config = dict(
    n_layer=12,
    d_model=192,
    n_head=6,
    n_kv_head=6,
    head_dim=32,
    d_mlp=768,
    vocab_size=1051,
    activation='squared_relu',
    norm='rmsnorm',
    norm_place='pre',
    norm_eps=1e-05,
    positions='rope',
    rope_base=12400.0,
    rope_fraction=1.0,
    qk_norm=False,
    attn_scale=0.177,
    bias='none',
    tie_embeddings=True,
    parallel_block=False,
    extras=['some layers without attention', 'local attention windows', 'gated attention', 'exclusive self-attention', 'an embedding shortcut', 'norms scaled by depth', 'capped logits'],
    init='uniform',
    init_std_qkv=0.0304,
    init_std_o=0.0,
    init_std_up=0.0304,
    init_std_down=0.0,
    optimizer='adamw',
    lr=0.0017,
    beta1=0.9,
    beta2=0.99,
    weight_decay=0.065,
    lr_head=0.0149,
    grad_clip=1.0,
    warmup_steps=213,
    schedule='wsd',
    decay_fraction=0.647,
    decay_shape='linear',
    final_lr_fraction=0.0,
    batch_tokens=16384,
    seq_len=2048,
    doc_mask=True,
    train_tokens=150700000,
    steps=9198,
    dataset='wikipedia_en',
)
Each number is 128 + 32 x the weight over its row's rms, rounded and kept within 0 to 255. Layers, rows and columns count from 0. Numbers have three digits each. The size before them is the row's rms in percent of the matrix's.

# layer 8 MLP down (transposed), 768x192, rms 0.106, rows 652-701, columns 64-127
093:088133105120106110110098104105121112114129118165179210143137126090142140170144178124140140117134197125100109128195106100119113168090102111092100089126141068138123104164123116044115149102112136
118:106137187130137112143093118153129082138125134160082120131186173148119094126171187067107174140145118094132121188153209091141110142142162115121123146119137139147070133147163162096101069068197154
094:140168153100182087068138093138140125088131156097094138125089125136094147103091033094130067071113108113116173169137147143157095154180118070094098164143124159125129113124131062136158161106125168
099:070130118129176107126110098177135134120162151134146097133137161111094068153171131057076067139093147150184097105156083166116141130127134165101142157137161109097153185112163114146100156146129121
098:144139176095105126101081134116131142178126128107132119188130137165106122156141153082105167115098175153140123110092170079133125090126121140115096176133175079143178086109119094091125143182103148
098:150134154146121144088118118144190176180132182155109095115121096131036096083154129107093139080149152154126129111132115101098159118177091127202139162109117150112141157114148123136180136157129175
098:136134147159144169068107159171104132173155124099114130131135146122109127181120082102180165170102130086108186102150131144157099109154078153206124120138116120164118145088130155089114138138074133
104:087114160119132175121121146190129147116136155151083117061105094137134167081090170097150135181140121148145076091146124119135070114109106098152105115111128131108062139173135110078133126178059146
101:121181176120104127152164125162160160170146123069123132114149118160178163134163133178124102211173127067138119124116136132141146106115111123115117095101133125153158025121155100144150212129143178
104:115124133177086105146201098142051121168133187162121155100128194091126141119116135162131127106098123142094101106171186147143133132152126161163171155128117117103072138151192142140128088160107104
103:080141122084148109099124112117158136136203170118072090138098120123130090129186091103137099142095169130116198175103101136107100061179102129136163175097173090144162143061092101141167125135135064
106:139203149116164158194111119111182181107172132113161071070175078126161155124141137119165061098076120113114138121115084132081084152126108163110156189140135116079101161183095138123196114103071188
102:105136159137135170111131104116124091138139194184135114159100104117101093076145144156106129131057167163152176126158116140064217079119109068106102085116126130180104164123085099144076084141144061
102:137115167148118191127098116110094169210130117110132124097152132120169142092095127126083109144084087068166126094132073143119125084097151104127101091162139041111094091139165101111114138135117128
101:173146148179076095115131120122176148160136091140102125144173144153126082098124086116095126163155141064097150163103123144062144105119158228113157145142184120074108148141158147096059103032159107
109:130110120099103080134072121052137172172175139124194158135150143098164109175101146131114164089096149119119175161140101083152088077150102125137184106131091157138119108114099174099142160097137157
095:100141102135131104144136097120194141201167124129186138103127146119122113134128130091135075200084138084133136142147107120148168178215104148167128061156124157123136178087109164099116039061165099
105:159144122153152153203134181105133193105146125112195110134127123187189099176133079148133198164156117113089190099148079142163121135127121126116129147151129120133164098168112117160123153151089134
100:137137167153121154119144164151128118131147152151077095159173161083068189080115125136109117096124098117124122108090109171171104100092141115105101134150138125126094084140156154108131109149169161
103:138151091103097122174150141134103088199134172114071136168172122096118135105128151123156150118140144095135135137115109156139108137165129107086137193162177193106161080049132086143127148088118113
089:166158164130122127107121143112146089068081106195093111143126138097106045160140197162102079099117138140106158139134140078145100126090155123104100156167108184099128117209111139145135150100092095
094:117185090135094089133119134086075087123089126111097113143167152146119081149130171125104158122082146137149146161115178065125073131148161149133138111151101141141166155171116124135158129124122175
109:142111115107084187133133106111129071116148094110104124095091093150134116139111097129114174145173154128112174114141128132092128112203168176032087135137086111095103084097172141092113129128096130
099:125110101165093139066194101094088164188099119183070075137075128162033122131141138151139082110116127130097102126134040171159140086156129145107123135135086086159140199157117132139108095093123123
094:160134079144130137123070201156100089080166078085137123165062124114103139164061112177130153119159096130134123098154139151157207129111128136139131130154102186061191144124153153094087155136147132
095:139203153157112145131127123126094115080142174117101153174106134097111180151132153155149148147206167183130091101107131103123119089128159174135209146091160136161162134119108114048142085105110137
100:130178140177163141190084085169166146195140181158125156186139120068164107109105130146093111147110121084144108065087109186151095135112111130146132148106129209116128101142096097188151157071097147
100:133104165105105051027136148141169135148131147169165111123116141129054070110167146081059149078112120119136165111073127144128123128109154107149163156068131128123138068211134160126126146184116153
098:122148090170113082126168087132137106036138177129099101067137117107150110178155147103174077127155118164125105123165116160130166135114245090077098083092110089074141049172140131146134150114135126
101:137145067136080170158120094113124091152100173121095125151139139126120134111103158080107143070153135076103129142147102115156137055135138171176143105148173120137117115111101203117161192140179122
098:101097071117182123141099190135153107146125129114122064115123175161162166191111122096121143140134128133138078108094148096121163133129128174124194105120161222162038144111121103135120165155091154
100:114140181144136126102123128128184176085165102124108169168115137113196114127119184108102135178103127139065132119086144143128104119099055193140108125132116161124123139206152205076122155106121156
095:172173044141115140096160093143137112168129164138153140100102174152059106148089174124173171108051149094162206144125106177112176080140141144136096141121146128086125135092148132097129134078128106
099:135116094099160161123133083109125158107120111089113115106168057140160158134085118172115136136105097132088169138128122150105135096104097105186138132116131148117047114097178060166139126121092091
095:200139154138082133107116133102151169111123082119126170120167113114090167133058147125098166116136151145118162124124103139084126136168093135188161156183160109116155104069094155135143093164137139
099:108107071142083132094141098116104145144112158179141110145101103089067160105151120154174124063058130127178144166108123073140089108119172139108116121097140118092147114133081159110130152115109168
099:138107127130132123086126100143115144074125135152139176173130111161134075158048149154056103089217140148118128077148130103158132158139132104107139152135158106131137158135109107106154148135129041
095:122108154158091166143147107097104074095139140137156103150127122130096159082153112089154126134168108092105134200156124087100140131177180089100156073145119165201185076159144124163128180151117145
098:152115118131144132141126118115128113134159140088142108066060100154135094093100177095102134108137085116060102103063174123169100049140146188100160162024093206123109111113137137092102116138134112
095:149170071152109155080165124094070160128123112173142083114117155147104124131173127089070147103119136085124127087045110147127127094164083094157115121183161133090123166163136121142137128094155115
101:124146140135097129168120094155112130089164182087138061133153124148147106124151173132124134124107149135182123140075192073132108127106190160152152081116157147132098141159149121103164060164163133
103:088162150186178166054148150157006106121134096132111157162069142170120160110064160137172149105124066170087062139108065127186133136129149136071161105142122138098189157079111104098116135172145088
100:111148078133106184166140149104148170115178135195134117144141196118127154160185126094150158146126149119160158086149143122150171106125169123117146136100144127134116127159068161149116141185147146
101:151118083100031108105136109155111205153120106106089103188114062144197093144147112133179122092141142116119163131097135072144054124071140194144127176117143096106073096104126172178166100140106089
105:078192130185229163159082118100097109119149098098163151071071123133158122172062156104089086108130122133127140140148103124088121173175070136132144097132142158155162128186156172132085108064118145
099:139078183154083136087136115168104076120039152121135072127151151115100098120048194123123144145112123086156159130183099118165150158112156179086089215144072105106083139120106094129141122140147134
098:117143128161141149100111138141131098128104111130102104145110124172079103117150068145171109186183148134124094108170145095122133152176179126082106109166121065154086081115112154127111136150129107
097:122165159090131185140151083101106109127131076204166164089130147146156144095067095132135151171075144117205130095083115160081163172185130160132111111156151149111094177156139121103083142110132132
096:090124087173146167195136122093098148210158113128060170118098103168208080187151132070075130159163142091134145105093156154144155129157119103132207130126159106182117133150073170165128136139108115
111:154096102062061133196108082087121173093136098148123161164117155136144126143095096166110138088107146130152140125105127146101167128142148161141173126143147142202132171150062194144127185142140149
# layer 8 MLP up, 768x192, rms 0.112, rows 653-702, columns 64-127
119:177189087108105147214058118129135143131126134141139144131139068075160123128112107120136096184190150083102058124159150160127114109178128103084117055176194158126183151115137097159089136170077138
097:149131053153164091103142142164177136110106107167063118126106115129123140052137096124096138060142134118155111138163138067110100145178111122149097150149109214116139148122126129163193141119107159
101:149156110135180107130117120171134160092091111109094144087178060091111140078125160096107091111153105110109137107103142135106112161153120154117132052115133119184117143173097147094172097126154147
096:093138075181124108189080143140172147174128154143095239120179162088130077150147123157101121130081183124109123118160158098122136170103155081119097141164158167178151086109125078138129138120164159
101:165116098101154130135106129152191076108140081108210137119132073122138169165207154162155111174049150098143105124121172223091140112101106129069087095156165121194103078155098155107092132117105090
098:168098085084172142181092130137129090191115122133171116145142134179197086113108094182151126177106104133150105134114148114121124100118105114148147142176167142170149121145110112107083132112132151
110:145139131130103125161123167172113095124187110132180182128141058198123100108121113126136122181155095127157155139097101107080171097153169152094142105125158116210112093098094101141131132149152125
102:099148112115107108150072147119177159140179102151083197105146036132127142097078111114147181144072116079122106123128122186119092102114109150120121111074164153108213133110087123132140123126151088
103:176111087135096130149155161098111153144155130104165166116163108142099118083154145161105171094073124113115117098093087147182113106142041154178134135149152159145186167106152176150079122141091169
108:147108127080146164135099180124098168110223116147096173123125166167141053118135106054131118134141112073098098167161123172107164116146063116156132113142201193110123108161136192104146155100172134
104:155176081104147165214130143135116117135121100132086155082122065073195116106120092124149125103152097095126134173153105188127121122130083130099148128124112114152164174080099143162115142097138129
103:189132092118188162196074131133178133103106093125081145122100089110152114101077131123101106192160081154133139116157098181177139104088113146075149081135136141112097123095135098103123182145103121
104:114103113158179057214151114116148133137125104151086148111143167172152137062141136111123102164097171120096072119143113162166095122094179110143115151171139110145121103178074067160088200109152106
101:151124072077159121203125156134178149152081141128106108161150105083182159167110097166140138181112139024168108086090089104170131126144160124091088091170137130241160108150085102111091130137170081
108:085127151129116145186154089139122140166208118101177182038121101070152099125094054114117107163121151015124111117107186116092122073176100098110099139131156124104111083115099093179064190096132178
096:083148111136119135155147139105148159100124092095088142115098160095137112117131098122148095129143131130179129118120113115109146095109084090111142144111083152109171146116201217134133159109172144
105:153098140115150076161101223119167138121117086135161095148115138134104071091101075094136205125104116140147088150141043197095156157115116130092109103150113123125107168111075136182125163156136158
099:117129077127195126158140095132169159161144142108084133133151107158224149085162086096159137131123155126144128160135096164120137129162098153147163163170165138118161136104159219141107140106157179
106:150177071110174085157119145117094137087143148135081123104112147034144080120105090141103154177146159111094157129130144117166176138147138130117094081105140110104137098128143089090154165137147130
090:135146164151100138113119137121095083125145117142130116133190138126120137099139105107152186121126072117140118060112124111161202153135050138171120154176082093162078162110144178120165103158122112
098:118138130144158147134140105135136046113151128136154140108115148133121070166121084140149157135117151123130102119121126131096206139199082097109168141108086099116127082102107124160176107164085154
109:179128092093138116128121102156131088139113084111074105072135124180121111145105109118122112157176160138065132136125121098096148128204168142082062170192094134141100051129169148139146139116139127
094:105154107110149179112139128156133145158156146119091177072109122084094150142136133140124132088109088140154119152082115130121135202126110036143154180138169108135103084115108121091131125137124134
095:162197124128118105136153129102121147138091119099148190122151136035114128143132126143088161096105086117135129150111164151114143157124147089119127079168122116126143168130152092154085116168142120
097:146124122065093129193096115105165139158062137102162165124139134089114188151152129208162154191070132120110129100137098206103102134082121109173118117184157159142170150128158119154046104165180129
102:158090109140097156126100122119106149147147118131141155131152190111090125129150131133092136090115160129077137105135115171226157154203153147137083125165116088119184123118161124138157176147125128
094:104111100096099051105172130121129151100126082169139119092135122094098132105146138150166132105101084120159122129092133114120130113114176094166099075084100185133170122171118133175150138209138136
098:167155091125133111134151132179117135192124051117145107157142086179096108092142126167190154189130129106143101142109089167167148079136108111112133134112172125189213140105148088136146108222092143
098:101185124070141122152167155120129114116137130099166127024118107079161105124071103113119091140054107132067125103099122155152126140145119136083144155167131129088124107123080150194113130098173135
096:108139158198101055128122187129127149161126146133150195099117142113128129116159057093104145149206110056193136122148173103094137085151102133098135159137115142120117111144186187124120133190164161
096:140146112126195140157106201159168135135093105057165101167182107118180127103140116199107174156091077144127112121138154172141111106121091138130103143155143153174170112175098128112170119137044159
093:167161117107095095121100154191124087131074062168132169093138093122135092100101097143141148138102103077124075110150122195108167099148071187163079113174144110133149160141149138152144141154106167
103:168177111131187099218135121142109122159155136145105097133186122084197138148120029144124164149116151086123133093143133135122152089132136168127169153147134119183165179090142115151126133129112105
096:150114124132119094091098147135123100160106093112160145187130102109065138139146137149128105134096133101161124106136076167146162089127140179102123111167134135132113134157093132164079118111063152
101:087127087095109165113181152154188075156142111060163167121169166148131115129128100148123096136154165067140143167160118177141123122100170106093091067172152068088099122040173098163121111205092129
097:184133114126151138153134173138130138111149180123109147131173155104117100164130115138148213118123123092111137078164131097182134145151074105153119099143150159156159169082126185127206105155126102
094:145152122100181113197066136120150103173109177130133154158111142134096136132130148156146165172118130150138135091123137094127124082098137157117115136127146151128123153138131111201121183180142187
103:159162084051131137136093098105097112189130177093148090132232129123139143088117064140183181143110101103138137199154169106193138124175088137170131092107119083111137169131079117190148128142160094
096:136187117096087038091149165183117099111103060095127108125154049129083150111204115125149123110109163090109096148117168178132143129137145082128149151164170144108136122139120100178147122137123152
102:080165115161131147154153213117149085092149106160156165150105111066139116112155156130177181106090117158161091195146095136109136150147102108111118136137095146147192126152170177151146170115166169
104:119101055149147080129139183219150083180140130172113122142128118100157124153154152162161126081106130122147078136084173137165133094183172114097155139168159154124151083112138109159103129142119124
103:145126093097126076132121088148169127120111173093146146162115096057154099103145138141197104160122153124128175108155182102155130159106124074118101099093136190170158070120118120088146108158072124
091:166084108146119154133131101224171150201131128117107149166198160098150136101134108109129138142084078152131123173139086150162153130122152116151127155143158062139138094099129141112119126140169122
106:131115123095118103197094136150164129175099161087143110112123136155132142101180138098069140149120100069125056098146176144079134103109154127083101154169111179124155146143118159138129096078099120
095:148193113117139098128099129089091134137174054131178151090076100076109107157175008105148085118158181107092145166119132136162182084210061140149141131148134099109152130074139131180091108183118122
097:185146133153213076117150137156175081129208095103093145090114152142082112138078067128089131145123092123095101149103086116140165094203073175138118127124083128149113036089120110129133125120135182
100:158172090152196166164176085145131119155154121123120118088106193118149100138114107178126136140132153140137151143188092084128174161148087147111132119156111178091122122131096150138124135092152168
092:132162126140129165160116100104099129175122109087193140135147111159168084104131058107164169127096167044171147128132169135142124132126167099123058109145133085094156165097131130114087139177140170
112:160156129129112090116187153084115121187193068165160153071138188120105123139121043097149184109130133138118125186052094107133180114154153101108132137125202144113179130083132097147120122102120183
099:146142130106142078164064071113155100163117079164110196137221132092147121172161158154097138152129221093110073131168093169137133114156131089112133138163099136090139142091128099179064087148140100